config.toml
num_hidden_layers = 14
hidden_size = 384
num_attention_heads = 6
num_key_value_heads = 6
head_dim = 64
intermediate_size = 1024
vocab_size = 15103
hidden_act = "swiglu"
norm = "rmsnorm"
norm_place = "pre"
norm_eps = 1e-05
positions = "rope"
rope_theta = 4100.0
rope_fraction = 1.0
qk_norm = true
attn_scale = 0.125
bias = "none"
tie_word_embeddings = false
parallel_block = false
init = "uniform"
init_std_qkv = 0.027
init_std_o = 0.0
init_std_up = 0.027
init_std_down = 0.0
optimizer = "soap_variant"
learning_rate = 0.00648
beta1 = 0.95
beta2 = 0.99
weight_decay = 0.039
lr_head = 0.00618
warmup_steps = 67
schedule = "wsd"
decay_fraction = 0.533
decay_shape = "linear"
final_lr_fraction = 0.0
batch_tokens = 131072
max_seq_len = 768
doc_mask = true
z_loss = 0.0001
train_tokens = 573600000
max_steps = 4377
dataset = "wikipedia_en"
Each number is 500 + 40 x the weight over its row's rms, rounded and kept within 0 to 999. Layers, rows and columns count from 0. Numbers have three digits each. The size before them is the row's rms in percent of the matrix's.

# layer 10 MLP gate, 1024x384, rms 0.279, rows 476-500, columns 0-191
103:534503499450511515526513541514472495574499483515489477514496488578454560554513521471464459519519549489503521521479479552540540556528525478522517508442522501465476551509461507472515499508512475505469535475481471528552462484474475506550502608497479479504488415531481486514467463539510453543460542445457456469497444531543437527513557547572474544466508608456580453501480500552566566611467445433496483623458449490485557529513515487501503551466459403480519435531501537468524470499484443515418474588443455510450431493465577514512511473510520512434493434496495450486504536520569523529
095:510540478504496462584460501462448550514507499481516445512413508480502498533495566452522537437547501503491613545566563562429517529492479569522519488455498444479475554529480508490519476499452520473517541484505539481439578466461566445485441576515466427517463552573479469546442428488518495458522516513572476497472471461507526515507485489510482483579443515542478440475507476501504482496479431564503498537456549543494565502530493504577525502460462578539494483479484578480492483513487483495482489506538544484498584486508494525427491479518482480594524486501509587494542492556549474487
101:580488529523545533487481497574463493465543450498580448506541534546389513433510458434483509462512543510478500445440457492575468526503465550471480468515488548530498535495555479499476561553538563541515427562463508448438498408509458502529392527442565510526507498543485514533482422556531512549475445471435454457506462497489540520483475506519474527521536522472410521524525562468581438434515469526503547547472537426428588477526583449588554508476494522398534528500545474463432473509553448496483431479530513513451550522491502573499526443478503433494474495479475501505466465477475478488
103:519513514516522581518520494522480535528456541430478441554494541550526526463526519476478549493536509534510508533552478534478508401552456539452491497510412513567513536506512515547462415455507508437533529470518486505393519507528582468512481555486483526537550607537463526454487549534500477458451553514494529489447497510522534519483610472490530514390465605496536497526447479470514506550518525580491478570473468502538476501525509546513475526556562433478454588529491489488481504522514445535480577556498484490533541432493551528552496482534470496609562547424537513521502501543516514532
097:553548504459514440514485513491490477496506512559428474548451510449492491519529543365445467478476550474493533464543471477496561526493511444397492491440406519552538536503547457495535479555567480593508512405519459446447448504496496519520513539465510458540502529519555484465451534492456478499514509510503559518501514526451526454547483474485488483463479525495598515539541512543494502580537518504464447505523486528529513458568503542438494501542496468447569555489481509534556496514480516519507525478467503513387515469526499433477579543451508419508456485603448543535484448508502523526
097:506451502446483480462517581480541506457477521476524529543558461505523485518520458518547483486505512512431527501548551479488555460516505372492487489537436483558491441533406494474485490487551493535535506516513576457458513451467469416464503510493494480494466548512519451467544480552455514511492550446466521515520516557521514494559446500581460492432541561471513465505547519557519594469503471476470455516550497413476488496484427502523424541445473542519444507394487523419497551512503565432525553558451545456542492488547557509468562472482390523488504525510536501511473541580532478494
101:450546501524555511459406581513511538490430557494556517554521489493464529443576527513496501535496535543402514540526506449500546447504509519448598537530461520495509521410597501504515511501556467545469500455444559460497460577501564566509466477510474455502466438541494522498468448420491438480479469526483503536493407551540543521486438440467472573485455490473496462461541487467437494542463518467454453499526461473535493546439532474538489446485448534518519549522473490449500526528550490427513562488477462491459494514494476519505435518453501452491547500485443510564424485518540451494
098:502476532507594459498523441497528374571468465504493458537552498522551496551451500477485466493575472460497439502520494494475487539513511526500457546475492461485533459561486546474570540496507519486566494452606551518467468471470517612477526480560520476532465465447464463541504474473462506620524507473468470449452504519493542522457535490491506497479493528466486498470423555446551453491503483526514463521462442472453438526537494491424557517431478541540511477495506527516452488559474551482472493504552449558476459475524514508477484486480527499434551538491466512526518514423551507538
102:405475408547494510507515412494542526471495413565538517474490503520470511519433530470482484525528439494543472532466494445504452464565571501515500481500545435505516532501524462380518415457504555476534457466479523538492515542464484493552474437471555631492514482537510476508497500493489468457533514461438549495537507578511494553528469534478475545526509504498464541530549522496468479505498445489495493524494530529547498477470511434461457458496536534538519560543489557423548478563529492475454555522552454449447549474450574447539478495507449455478461518432517512511533553489522427477
105:561524572413538429493524509468544500530480483480479506543577524474514516535526536543472547515525447489502459512382448428418492558523495574552522593474504475464423499470505509458523433541524468511475506472587382512527542523552515485561434522504536522526490506478563541482514428507496504455543557540519480510484477545525588491497517520456388463507545449467498509490481514498595452490524449557488470485498493556561490473524424539555412418464499511462469534400517478564489547414446471502450556455499507454515484493559468508469534512537485490526506570534488556495503540490492527484
102:477548474560439577455470500555546465586497419496534504529508514490477534523447531515504478524483495450519442445525449500494477552518520529516545534501427450436558485525511525465526439575526486459512493463494499507500528560442509527458550565513550506506432506519536484479558514530479537471501507520483511486454517538527521556508467484501465520524559609523481531491546428473472494534532530469461522538516492505501484513575523491499474546562537513542498498558525512513515475452529443457499582490469544477507451558429467513575417526528491463514488526523459455455487534412558443399
102:490523607455575457496526515459475503480599447507517567500557515483427455465481504538469515484501488477555502526514446400543501537555426538502533511433517565460503524462425493520487524619549454461531525459548579466503525539469480496541447510514554515508458504493472508470516567497470480476478474511553475509506496459499471526500506483506502466475521508486475509483504524505453471490524422448532512554514484471497470497473504519429476453529542545509496493545500491555503505526514416544562549436581506460514496444606522514486446496551500488565580528467562523476429525430501529515
093:518492520520523426581528525436494493458450535512537577507478470534524496573469517509525551507498517516473556526468497483566476590488499529516524449534485442491424513473499551488492524541520545539532484496484478505467529503553499457466480551465521494505495470515521508503467527553489530521491517559469495517469477483649448462450492509514584546516503458566454510486529548485529460476512474495476506501517510441550520538475465510530473519576454411530444429503611539468530544506493473569500526506411476500428438506499493474447481435503483495510504461503540557437468549467457452511
098:462439481537484498475507542541553498486486541455481439487511480482429491486471491507487460500480539547493569563515503468513472529512523555530559475437457463447505414448512553499478454483561507568543504530471445511538532516416513518473406559502521478529484515479453465502571511501552505547537536455531493491409460450486508479508496484477489547536515604488499528493440551512542542490479483462493551521510538483489524431607502477530486459474447504462485515515519505524497513470509472576457573445461491489503513452537504481513467479512531471459366532523457531514478488447505468443
097:592510470478487464396563506552397503515532500454541454534457444564467469450520460510470402422507437481535530521473453496523477527505457515604468559511441461561471556517452506497497525478561566516487412541492516469459429502530518468505504455502486425498495475497515524490485501490460491530518441553514486483444476423462516486502470540432543557550534444520511444514553567497506529521527509495460441454520389560553476475500504547509517555503477527495500523513519443526594461520519557478489479477491495533537494505478499542515424540521538429464522486495512506547522537433590500521
102:480565545516487481445484530503503504472547508482517509570501550495521471505466465430517567469573579499519515482415572559460487583479542477546480568482518437533419498466504519516454488460441504501489509448465500588433445502551475493523543558503454516460463497523543464493443512546494500555525399497465506524499506484506529563479490503587558473482509471531469501434474581519465541511488475407574501503605531406494548522472582404398530488478462528465451546517549508520513439512561529503496532477586562564465486510420420533483466505499517489495534496496503561504446464481475509557
100:454514555528573522429464498497498523434478483464472520425522515561468490514477501524503520505510477512608536497468482526409473538505485517568383492495524589506498501588587455463566520539511538529508529403496435527411458530514485559476496544505500474564449491483495577459478499555480487487481461500548561524567460504550515462456472515480538535569556490536463495466507484487517439524455517568466472517509514559446599462540504528523489543402467532530469524546509478537450518418477466482518467592466475391464526480532512508494475482529588527477496516508471554457499559493482512542
103:418499476504496437500541576569560552471533454526517494464392495481560518472472509506500590472509549530525511470444435511395452529515487469449538522456478508455535487467501456500470491609502512454388484429550544447516508480459546545534492493498451462455518484543548500495481517456523491392533422470510527557501486538438474488516481463537494521492481389486555410428499571423464489548538438562538477505432480488449474506508496505500506458502412489458502475595539460531429532534504461511600459499528491448525481520495552535399465539453515426495479483570542513537510483523491503489
099:524491566468513577496471560527539482474521513521490505556539436537499489453490446572444499455442551493521515482496557545491596499516516551497504512470521532519519495497553490511481599544561426560490463506535464562556565514447471542507524496523473510495441471452482479500554480504600474482508432488530544556538461489412542483517521506486500452472474512502539577476486540495452441492533536453466482525519571517417499470472520448570487515498486504516535500481495601431489537535570452562519491515516458488519548478493539459490461448521448503454488551500466472453497462526518473503
105:564572537512501474577510471531475525493501493445537582425585472466568495523476548484525479528505529429496505505515516548559522493519533473462451482414523515513552518511459452480499511593517499481485532537518448482554536503559538493460520469452498495569502498479488538530447429508558498509478492507512546521504438520461516499492424470570481522510545544522504450431515541453527451506479505587611495517450534490464515603564421439492483530486512560506553547510423453508531524491530493541499452497546433397441590481521450534456514531519509498522465513507429527466525529530525513498
095:493547511511520472532497517520465485499543519527606496472495530446530437548511473480472575435520483479521469513578458463428511506477477463526508540474539534502494515420490499516498484535517497576526510543429485474474429532558539527524561425483462508521551541526526520496496484568543486545510498461462483529386521445521603481498525470465537548478479510447491576473476473522431463542482500462523443468591475475477507534518523443521506552520525525532435499461511454473480489532414501575530537507474481529506489445519509453500398533535499488456513523459494457471479536501512499582
098:508499521513531482532528414500474526453517484461519511478481574471521385460490543504462451542553540522554449531512453475469440478544454525564393537571526501466455523427527462500477443485549516543478495459557447484504511560415474506577530442475468502552502557483468565532440527589496423520479445451519449457590459542451565502519514469459505476473513456518532508441483583506499549415470549526517531467496527510542506492519528424483430504519502576517499530516466445480485517490483487510480463484548475503536495467570455446507552447507501453548525479552438540494497493525509526416
108:504486477498457537465505552509466493484486501458491540518505515531514454503523491537449470431530484478564473541388581493531466463531504575527513523489543513536472508515561462542546507478566475509518416514479446556447520436433482533452570521498523497531508465404522547514491531499413488483546476568510489532532409500489469503544561450472491474473474529465608477484516518511485442544559523544523482590533465501520596482525488525486542543530535498512500531422524474493550527512539518479433504525483499497592560536547490526528478491535486528498535505530460474456506493481538531435
101:487486548520509564548461462545535424505531615509498467541467446426463513501523451544466515461595512468552550518499468410425477461420412507483512462510518426565504491568505466537504475460424437468418478468585421462479591580472487545441450489532456522554497505520519548510517536530494519483497498430500458473513544478460509532513524548439476543500462505476451522486494576534499469474522491537462479493589504516538546549550529488527487495487534555481458522446468510496550457494513467516500565521467465511455456492480506523472484539451576449460493466575510523510503568488534508493
097:454501448565530546476497521456495520473519498518527533520519481523505480397534465469497463469550546545516510568470480538526552485486417508404485572450489533489503602568452520529546526530550451470524492438512492430483362517515532480495470541500513499508461556536605462491500563514474514487543477564524497492509476570463475486585493469511493498579485512488488501596493611480514481545512574432477482425533527496468567519526490449339471432443472524508447513468518521526582547512487501473432466481432462464461523546494480534501519518487501476533470402566553480531504535499461493496
# layer 10 MLP up, 1024x384, rms 0.297, rows 476-499, columns 0-191
100:512522501554543514480532487513459497470496496490578547412496538523533481504502507454503537464571424518517498578604463503556545539519470513457492554498520442504485492487529483532506470480542567432507476496475511491454541421563486449450547557559527395532503553468565509514517465426518486476487515507504495491420484491508487504454450424536448546501549423491493579462436530451576460475595439473502515517488406472467537434506372431474492512497503558458455489495594447499467470505500456509436405429492517549521461487493525514525551428482475516503527524535519561550431490498458497435
096:478536516498503521497478486521540490480487478459503533472526493439454445453440579564568493485476509485489490535532540508481464497517456468479491533506574443481548476444471508523459505524568492464449536518545476500451548477441561510513470507492417555523447415564409593469408466517559479516512477452499471453495477465538524459459536489493498534530506456532474516494535494555523445443542504537500551464468497493469563400539483509527557467461505485515506451477459510507483536507533459503512545495564499547510475444544456413411581495537551482503551569524464571459490459494485470460
099:423509427530505451430441472518476556491521468499472498509510494542489460505456475507486440461563495503486551484499495490527467514497483526481538517539509565462511460444475557522477514486475534519515607521491542442499540459522480487430512565452465482528534550492503536536428438546499544503476539509442507483510478465461521468473496453520478529594510553519489415554520370487485514478558504532439556500464514538534447452482487564527459475539521396537508466519429511442506486478526443520501528406519509467423491451506498581556471525542505519480524549383501497504512550465465516524
099:502375453507513481509454383528519517492523472502570464493470533461458628451520588428506478457449531493506492487506519477462492475519526503474455501500482546551457459545450476526451456545490515450477505497579541448474493500514501592482540496523469488476558510426477453513516456500534554555589547472508473533514406533496462485475563488422527464539458527469480483446495515511543496480546462543489537528409501480470413511528526480533500510543543471488588475460479473475505544540479489518497586485512415503489535510504540536529513524525524475567545508487566459461517546616533559481
095:564497508457494483533526574534471459486466561509521532500463429507462485529440472442553614471537493516516486403510466515535528593446472529546480559542490538543522461510533518535556445436506535501474546456502489492491495537546518513496544442533570437462470562475528496497461507566522556494524536483494465499551435489387552511546510472439498463515493478519510507624481483511517524393477480459505512449535429496445544437516553522481530502507514507515531500560451500498548483487515522475535496469450491535481476509488558558535546518521546521515413474516483492484510515532545412483
099:464486523444508514489495527470512500455509504524482469489465477419480492513536499494497500461609558564473493418496492533468448468523479628558444470506553489490498546534482587474581477510474497610473455551519504502461452465439527502555595486478525451509514503491475408497553458448483500524448512541513497507530500497528440503497561465467567531461479588507496495505504533458522506464492520464452505521616514553503541484529503515554446487444406533485510512443524556533441412515493515499430457479460555478497544547487540466505495496469444494524424449478480475450441494484479477520
101:461456545500419507448535433557447425514523437454420467526469543559518464559489514507518473478463504484553475538531501452489462623496411579532460517498480528556524474547515485565482475544540585501441484531514471488523520417503564534501475524492533555511519470471463454447507530510498485553538477489425442403529467399489516504539548401477517513536538483521465454477509502495553450541490544507518515522474511467446505422493486486497475499484479510503463568510531468483491418484476448491493534570511532458513456495424533510466480504478492511535432484458520500530494521541510506462
095:491544464477527515533461477546525560447450520450508537540514508457532511509553510494517569446379455498499464484468485511582504461476534502534465547494529488472458507505490464498504488466493534488484430463526467487490532515497522460432476514522478521471425512452479537537464470449548585522571534544474493503517528464534538508507401504468474484477408531522587545507514467478511455507500373477521510505455502532468523475567549461517401479471542510501526439495508490480504517518459504497466534500583471453509490507465528415509500443524533576518475530478509463506567523488435499500
099:497433547473461585544513524516544505542428492479557507476500542588448487550506511555476474580514487563463526477513407526498479520443517425455492474544512528553545509502476484495449478519518534477447425528483476474557482439501499477470548578530563442496493515451458482460515464462512536507483541463470488578463440483466549494571558506439563470523490502455528446539552589474504478545467509485538467526541465451414490518566452532523483503516523471510441511467511538491431587474496566482426491451473492529515438452575532453511506391489504503522537475518469414494498531558542503520
093:571476564512470537436449431504508496511465471587476531473482489444472443484477480527482518557501526520483477451529525533529503471476466470508538565521460504527535531508472482540469531427477414506442572494524527512456517541512498515509468557493431473487515499550509502500503499514487457560516456450514492538532462436492505400449450538621418462538440456478483527535476553501454508532475433510563507527469416528550405475437493597487594524453520555493548514513534533500409456548517521486492442534484450431433534483516445428510552462556519501578541475461503490545468472478436508480
096:418548500492485468549403434468488503489533512494480496497477449494573488494474468433545563474548504509457439467469590519484469508493440507474444459448470460534569568428483541488530564508501475473536471563526529451543503511531500503534502458471575413516472441517555502537507461491489511526462493483575495497490475520482465502471513517531493557480539527513485509507492501542479529506483499491432520496512496459491417486549609514514543558496526406506527526516463473453595525458493458493458593534452544543560481504499490517547568488482545448519520436456559540541489517473527519460
100:562452498528469508533437423471533436481519567505536468365551427535534506513486453483572465468476484508517506530523540520513445498488460471521504497500468464520514494533486473524513483562521529498530437493495488462465460508517494467581493472463500474506476509483530505505455511513459486497454491454539499527494496564522446589511417508510503564491480483499467562545489495496456483541480541578502450521469553539491575459421462542554460484478565519518447517498531432523526509493536477482479502475544507517486526469537545539497456473460547461533496470430483528540475538464518469518
090:484393497473478486476484526600489555479508488509586459516497438493487454552433507506481547487447481453585561586531501511492510592545502484494518496532530415501478476556504470558507552549504494473482531546460530483486472509551559539500549499485477513471464500447594518486415530466509463462506394453472498554525512516487483456569466552488445558539487463519487531468520504496503499469489511511505532460434507519498467483577562549514494536480400438509449510533574503563443516484427503510463422593512490475497487495459433486452497458544451456545497530526546462501474447484499499518
104:522485451507546532531569533501514512524500537501449453577529455521531454580534480423485494459535475527467523470485465558499555490460449464475511496485498454492452474450431530480552471516458476521490486497501439535480457481510508493442565535505522501505407495515531529511483472505430462526482523516470501556465520480543466529424557557426551553549469557450545515402442472469457487535496563565559529567470537505533494478568508535543453536496436487516445510433499497510508439566467472551593487520474470493415483533543536499470493461618506618438443478514586452547509502538436456513
098:460493557480535508495502490600523553473534507432445569510459527483482441579513563470456468532476545516569481472577480450537514482559500507478436479484423549540518514527510475481455502463486516430506453447497477436462526475446513541517527414531521462452436454483488493420498518516552544492533482547534477539508503490465525387433531504453455484498514480500495461471501445482452444515520489482562486417516402529555475520557501556478479490521519465520539493465488498537504497536547523443538465464512471536554425454484486530500458462546532497503468417570458497566541457512511449473
099:597449463461540536601503583490500512497457533551520516518564514459472605451456502494473495547512513550449502464479509466516479422488475540450535488504531485434435455531456556513516520490471472576494482585544527479521504498511477520491547458483450567473588577533569448520570525494498426476535498504533524445502488489529483456499471431559439455493539522493495540489540492531456500497523442495511490510504520432473483565482435555508485564575438464480503503543519532554505503528466575501478458508535517509508558493475503551491461504559499557446483429490475593532557591462584500605
101:514466504488498472578460533481469488479436528505524446485538579485440410529441547495478527464480491598528515515523588465513508468488520526539469512490485513439521521482483506505528489508475443445521447523548541515496548537523554390529459514506444519562503484560499457548483451548522464485448535550455523430545504529460407518586527482480499476451544454448508508537484525431488438518549550570503529450606539546510518491520466524447477528439502531521476456475472555428515497547522560490584581456373508489521596591494456467486499483414514546477522483533444439464494493513483488471
102:488396527465454525560451526494447521432480470514538459506461474467496493491523450578457485537490502523526486524454494493526557547488487460487461468439462519465550513433434521554516521467487591376544484501495476472523478510495436552439534470463534479426471513542511447531480494492487495485505513472524461450434495454429541503563463495506498491563449505520453500424447506476540504503465494451503471537503551506509527478515505553477499454493459479491472424559551436498498523567556521519495484547455474514536503465516504480493566449495455519559482519539526527499437478505533548541
099:530502451523484520526493489509436489456500489499529443460523470479588478491554563497489436564479509494521596520548492548497402436499426572473467470494493473505516513427489541460528460538532580547497496537535578506524519503562566470467489500485440477519482464532607491475480525498448548529485525494481554473436503469446523497474492509440403524515471560476463506522501535516433561522527500572496487464496515508511482515480475523546577534554525530485532537471430460471551501552489521591535498488468529593492481481508448471527550521537470499487545456532551489518531539553499454570
102:495543527451446503516529498567465528519509464567455512518460511550487522446499524502515539501535492544500442491569488512525422475502426450536485514466490452527500518471523477528598511455524479568463527517464532527495505490532501507521508454492507438451526477530494430458541411621473480478554507574466478471413491414448401472475463534535443513374520490526511457491510495482465446555518498443484530397481575526471506588454473509484536564549441465471496532444579537475455500444515464554474476479478499483513430515526505503450491406523524536495405483519579471432465547439495451516
098:438501517473538502422550458457565480565494513546500498435495497447538577447466480509483555459533514460572547526515460518475434496478435434495443472434519483485517493472510491465491588476472497499547508570501491457510505481474491495512497505529532518538481521484492502546533544564533542426525491515475620441475511482496543451436494496568616523485501555582470541417478471572557549553527498541514512536426459459568431498492486527511444503474478512460535465463470485450474500478530513489540471463573533519421521574507497577489419501464474568441492507583470528423554441534510544511
093:513572529549520420457556511509484518537469420472539432524514456516482495473513524475467538499468531517500521483493497471531527521469525450540493524446501475518485424537494460586503481504495482464518472475547551485431468515448456571468482531495509503527579484448437549509563445558475518410521475505557512516492556541426475467448505504496515518565505494507528527597503489497507521479447475453447437526477460486417563485471490529566518424528453561499573476444589458491490526480543520474479493477477488473512482530468508522495462507513466499409447434487478477463417473511565460520
100:521468493465518448448498521484418540449529447462523462501534594540495528521414447466519515508524505586471492447524494475455525539458506486532504451551554432510531552480484427518470480496440501506582563436497507590528513499474492524528450450516528497474494576471414498461509487449507498532533540510544475463507539479498518512420501532455493382550456535542443553454461449550479519503526529512592509491500532520478536435482560392436545542497512468473542464564508454468531473528522516458504479555518471506525459532527517510457418577440442490520513541509438544503513524584524535536
102:476444538465476516544475522514534542495472509505579437484462488485492500496523482543548468479425473547599532459463493548484497487498476515512518453532492523522543553536470523555488494504477475446483531515581465495520522474444550522595522457510529529544564512439445528536459558537525464497469491504479441508515520548465463414507517505543536477499537607508536504495552493481466457462552584486501438441425577501476561534529478425513523486580493449498411520495458574553624462515535556520535514425524506525526510482486478557459453533412490507516520525534455458496547509527483396430
# layer 10 MLP down (transposed), 1024x384, rms 0.277, rows 476-499, columns 0-191
099:537476606453483537438420545565438465461480558501369499487503542539515508486484495471496479516575547457537489459472501577547455475490512539481511517567508404517495465454610485483476377557479544520505490471491504485493509528489537522547495496525480448558559440462611484594485443493544467434536553420554513482524447506493472496489516454495460457483524470444546444454457476438534495445468476523493541458401513443470556523484436488570535501558547548551524516511530427516477495396476463442460480466503544512535466462466589488467474455489542464543514483485518491489462562519553576492
098:540552507496497487524518527551562566556561542530521439483520503518508488556520502505500579534560436401509510474487559564547543448470502491521473477459577537547589531462450473533492498570475575458477459509573538445503506464499506466501527470495406537524486537458438577527516528511521491548498522492505535480458500557477521527530497498510439558471488486550509527497424460515541531534489507497431445477460504510484498514496465396529510449527580485510522453373430513493510512439449491514503492579524534566480426501461526472472379536560460458385533475499461474507478509454493489471
100:437552448515473513540492539498439504522517457530468481547472458474476529558496526453480506537468478476566467524514549531501524474477530494430491465556438508482558505474504582510549469526391513522494537472505534504491469566429445400444536490548472537503469493415458548561521464524476521522501529491502589550511569542512512479510562472497471496500528549485519446467489412506537511512522516485475495593548458468482482477487397487536527501462559532529455483521576490491437592517451559416560507522497511530485488514511502473523453530412525567497533436486486446511573554476518478516
102:516502527546456533528536515533443465463523519536466520539473510547441407578442590550583564421565497462427480526538498545534474510475560499517532491498526485480439449517463479545476499549503509495459582518515403533535487535505453529514502422583492470508547460463459435479569499444520574514526460553488490503511554516429484469476485547471475533501488445473475539491509434457487469509481477519515509486542468497496527472450519468494497498491509414479522545508464549471564460497514398520519508476493496533474485394490579517428473439540522478493538508487520617469482418464572453563
095:459512568529549528479563469513565541517438461536545494444460492521533447525527469521506444483491498476544536501563554437481480525521501479573505463556570546527500525493553429554484475524462500515417549511576544462525552513572560529512509469513529551418477482522500536517521450505498456474544441436545500490526487470503563464465540462568547468598515561524493451543563529534479504542449468448461501518587555569444532519583477431506481506484452469567575505532498501477450443496452584447497502452578459459554471524554512455502490495489467556486521486501521479515472515521454508452
096:529452509439477546499508507563442600394440539499477459538486464584465523564582504465544577497479495514521591490485473480492587493487509490564520536450560486544460501588484485519484458539555451542502518497515467435614520470474470466537528470726483506466518461510451449477528524542496496550538506523500449428479519473523506527516453503524553508449444448534499475541580516502500494420477454484511406511539514424490462512532563517483441496420474536503463464499525561549525562530541558532466481597479510470521549479458444474549506480439496542457553453529463542513461415525556485513
105:500492452469536514594460540585518510471552461502455551414485489494450461545535406513537578455470488592501495443462507578489578473491479397487469452542533484485452461531475494544450537497449503506493498498602529457526582468525472459514496451412496443499467536529471526470436610499520544435516506470488541532537470509562462475589511563529506503554559575510508502499588531559518471511514496453497484541526460561520518499532445541515440542525580517478490510484427454537513506475489536496531462489539466498484475448461537481538457419574507460490523528547510515503505507477462471481
093:595575522436460527516469444524529540540506476504511488493471486419524483525462496497529527487468460500553490533486471483469506526478472495510459467533513456520521518518529478508560515439569419532458428506508517450542485488530438488431488532252500517517547520519583541465446525495454499506524544573464513521499492400545474501568557529471477497524584437465458469558510453479527518549459504528476481450527540501493425445501526527526449405489437483540582518471450513476514491509490475481533546487491477569463519522516486501442444465467495508524435453535438506543524458516528505490
100:481478476460483509491489526464499524467520555503549474531421551499477479495422510576515516472474538501543642383506515438510506515563477501524524518505583529561425535450517530462514503482512481505466460469495557495544471540541502500543521525386483532543520453526494509536570477499519521406502472515457523588510522530469503478526473539409507448513476571455488477444464507555500436423429503494502564507544475498483508418515486502519471455522519447473526486457526402524561482473521423459472425517514462499509497516516471540500499523544475487519477519560508416525525478486500495463
101:493488458504446534465455442551396510455504570528500498452470454438507524518466480528450460596564475517532469406531486539549517511520528475480538490492484465503498533471533520529494489462468456532556522465485561534475449459437487517390524571409518445520458506560475488542495587475474478545453431554501533540563449516460481516465480511448561449453463632541515571507519515545450494515438492533569462503513409502457509467487486486496526489529480542512545550493496518498523496508514480541473531515480529490504544481463546506502510443545499505348522525458504566474533475508476475520
093:530529488531525483478475487511498477499533470527536485541499483518440582442535431563425502411553515540542524458549480499466482578482454524411504590516478491481529524554474542512431504489506554516594543518537494516422491512489553491504503524605475493497508525584418447506491605512473495490500455473479507544479486459485532436572459454490477516454425576574480493498536487531533525528490501509550517468439573484497513502541431415424451502435459504500446475470483465514482487522499524537447531423507525507453535511419453558541420532432472548579536530509533455485462456503493500487
100:404516511476430474542515434551439490515540545480500425590403494555468492495485455437477508494524531562481471514585517524577504519515452479568539491562470532457536527494518470470509510498411551495539473527539521483547472533518575446449519436425525448456542652550538517536432554507544504466438513540524539406474527481506516481501550492493467544477443424529451495457494512508632505481502460531545488473521497531509509482494561465462481517448470526479481538483427556571441518479507494492514517485529514497497438528421513450538560439516461494583579443504491527525494557501495526488
089:548549466491522541551456500449396428494434537422537494512432538514493535542481531443482512585533497442465459482457533514578496479481464528526563472560470458520524482531535493520549453548573525479499492478522529483438519527476552435533501518374504514573465509479439509474499462536514525534436511502495460485521515465509457508422512551482598555509514477532469492534445502549491549493509481477500496518455445518572547487473460445480550514513485561484476532593517467506456592526533542553504489477466516431539504493546538500567509453449501548496528469473501466585529491472504519522
100:471567532433499534465510431501424464518514469471512548545509456482509510534415523498497480496545501529485489474447496548479537590503535537515465563486549459552440440496585541579443531460489546553475488528495559493537517533494518533489505511588440553456452492459528454534519488612495433536526559500580425536533434485509502480552504535611512484451487465448465467508579575499456568454602472497502502633527578495530447510555511550498496534464458525521486520482506487527513530521464507461494576533542550491488508499513464494486487557494496542478598508574537503528472506536560602511
097:514460474525491506478498545463454509468456478488552515474511500486537480539530625536570518489502429456479512485451468489506455481442459552450546451491501505455574486507504485490408498488529512449517472513527530501505539488490482508531487570696498551462487569496558525542454508512556550565501513381562494518533511567483531468515492466527483529520516435478566518472501540511554484499571530523564522516485491436472492507529558443487557536530480463523484537550526500485503491475478495528451477541525538550502517486468449469485551496540508485523554483542554476490554527494535467574
100:576478523538455487518416555506436447496496563566521462544535526534596499483520426495528499417561526531480525458492465501452537483482529513532508545491423559421471558453475537550500489556416465463469525474516498542537490473548426505522508507509471489561530537522503453543521522521490502576509418602426593458522453395549543525522484471435482494462517550561491507473481485557501472490532509515466491462520501478495505463496609499475489473502468531499396524525523483506492491520533533469513464497591529533453530541499482555455382503551470488447454556429593483517397487467488482445
100:600511518475468566558516485547508519552491491527494485477590520422485501459481504490469503521484538496401572543481508471475527500516467495534505528455530469484484493476453482467527519501477486501478527435450506475480503537456551505503477465494548533529479437555469537587478515511494459445446525547458471593498493460518503454519469505398525493507513580575517505524503491485612498551553515495531465515582526511412508556507595494488507506458473453491526495549543533463531510503563448478556496434539466510563517506489506489525481507557464555529639462568492524447533574489479487562
105:464524461492433504517536535534512568472467496512536462511496482460545506492514462571421543461528505565489478440533499542423451487549468461496532511484484498459425455532532560443489495494496498494460463500514507477511448419448498514555482481728463522452534534519534483494512519524513430466464499388486537512501492485518504518600372523561464572579524480474513441397570555556488556528504479509521502481464525468451527487602552446570481419548420449544561504523430460511583538484470438467522466514516479487504457502463514542458479537507520485463447514513556510504463505509514446517
096:523501450502431496501465553544559493560484475532505567513532473502415530532500536470462522494587464514454495528563530535486493506484464475517511443500427479537513440518527469500516380534517489508525473487485452558522550545469509481554447484280488471467492499485469494578553462505507502505548522518530491481403476520515486504511545514518530455471483530480420521467535465456506503442473509538533513492433562468530472465467562546509522487452494531476517507525565453503507502562507524549501551547468546436493565517495529593490534549506498500452535459478404534500461584503464514501
103:442479455460476487464500561545531475484545521430443535511488476550455570534424555549438487531515468518480468474475550524497493503467523500495486503450472520513495600441510519520545479421490505519507510472552515513489556501476560474545485530477496559506509441496439516496530519466400472528530535526473543506447487442480437594535471539444468487460431602503544475504466449474500542567558482436511431496483551423469544483495527552474530562485507513525552555466469494477472473512416501472537532506507471535487595482471565453505582489473528533480443440497459501514534424515496580562
100:520487542494500528537489447508520527499504480468521517542546521486529450542477502423479570520503501509514499503470460488494484547528551543470435501451515444525480478484472588454507452493490507443424574520525433503454518528516506472559460496501496479541469497453428532470558456442482475409504522498521465538558472481524510454560477567480487513593496585537364432505518561518528472453493508509494500555503468492493511495500503502396499516519509502469493460502557414511446553491555505531500483467481531481500493569503449491492513542506526507543474484539440540523484479437565465468
096:414523480517423532501438491529454515463517469538484505551478510466515498491479522520513478500516509461471496480518496474512508573544506421523517539577556456413502500497468483534452495504450463511541507576556475474512486389437477460498489470304541457461517483449480552515432435516493476475529571491537536458475460485521480504484394580481481484482442609570515499391507472463461542542547453457496607460540559507550436463503538546502555418528465517600478459491460478485523521558530503478470491394539463521517506482459440519438531522542555533503493435463555467500518440493531459530
102:513535514497460451478459458512537443509558494447578504458516529519463504489533508537542485510445448521475463470502470505547439468515527525395489499451432491500531493504487507465547513556527554540510412432489485517450471506511437556482514561390566495514521493501498447504487543532517464522526535505532519467533527490500488495464563436520462475523468511502501528509433480493513519472458580471487504505439519419500521484612549428543497483453588495537498467538592513462490555471561465479491491513543500453535457476483515576473484548463534468491507511475550455522493425451478464463
101:504480500462463505495536495528486495558516479515495510458446578564522525543475542519538419438519484485480473557497500525503477553513422470502554467510481451546544540518512461523579496530478491438457501502486544513556543474445503483529563497668463514473501480423487481482569493489491479501560541455537545506474496552518495531504543570560481520519515476524442506553530507532474468523455584541493544425483511526626532413499480452481554486465452495496470586502540497468478530484495417498485531578528462483447538489534497457461507469480518458568511506502517506522460578487492521534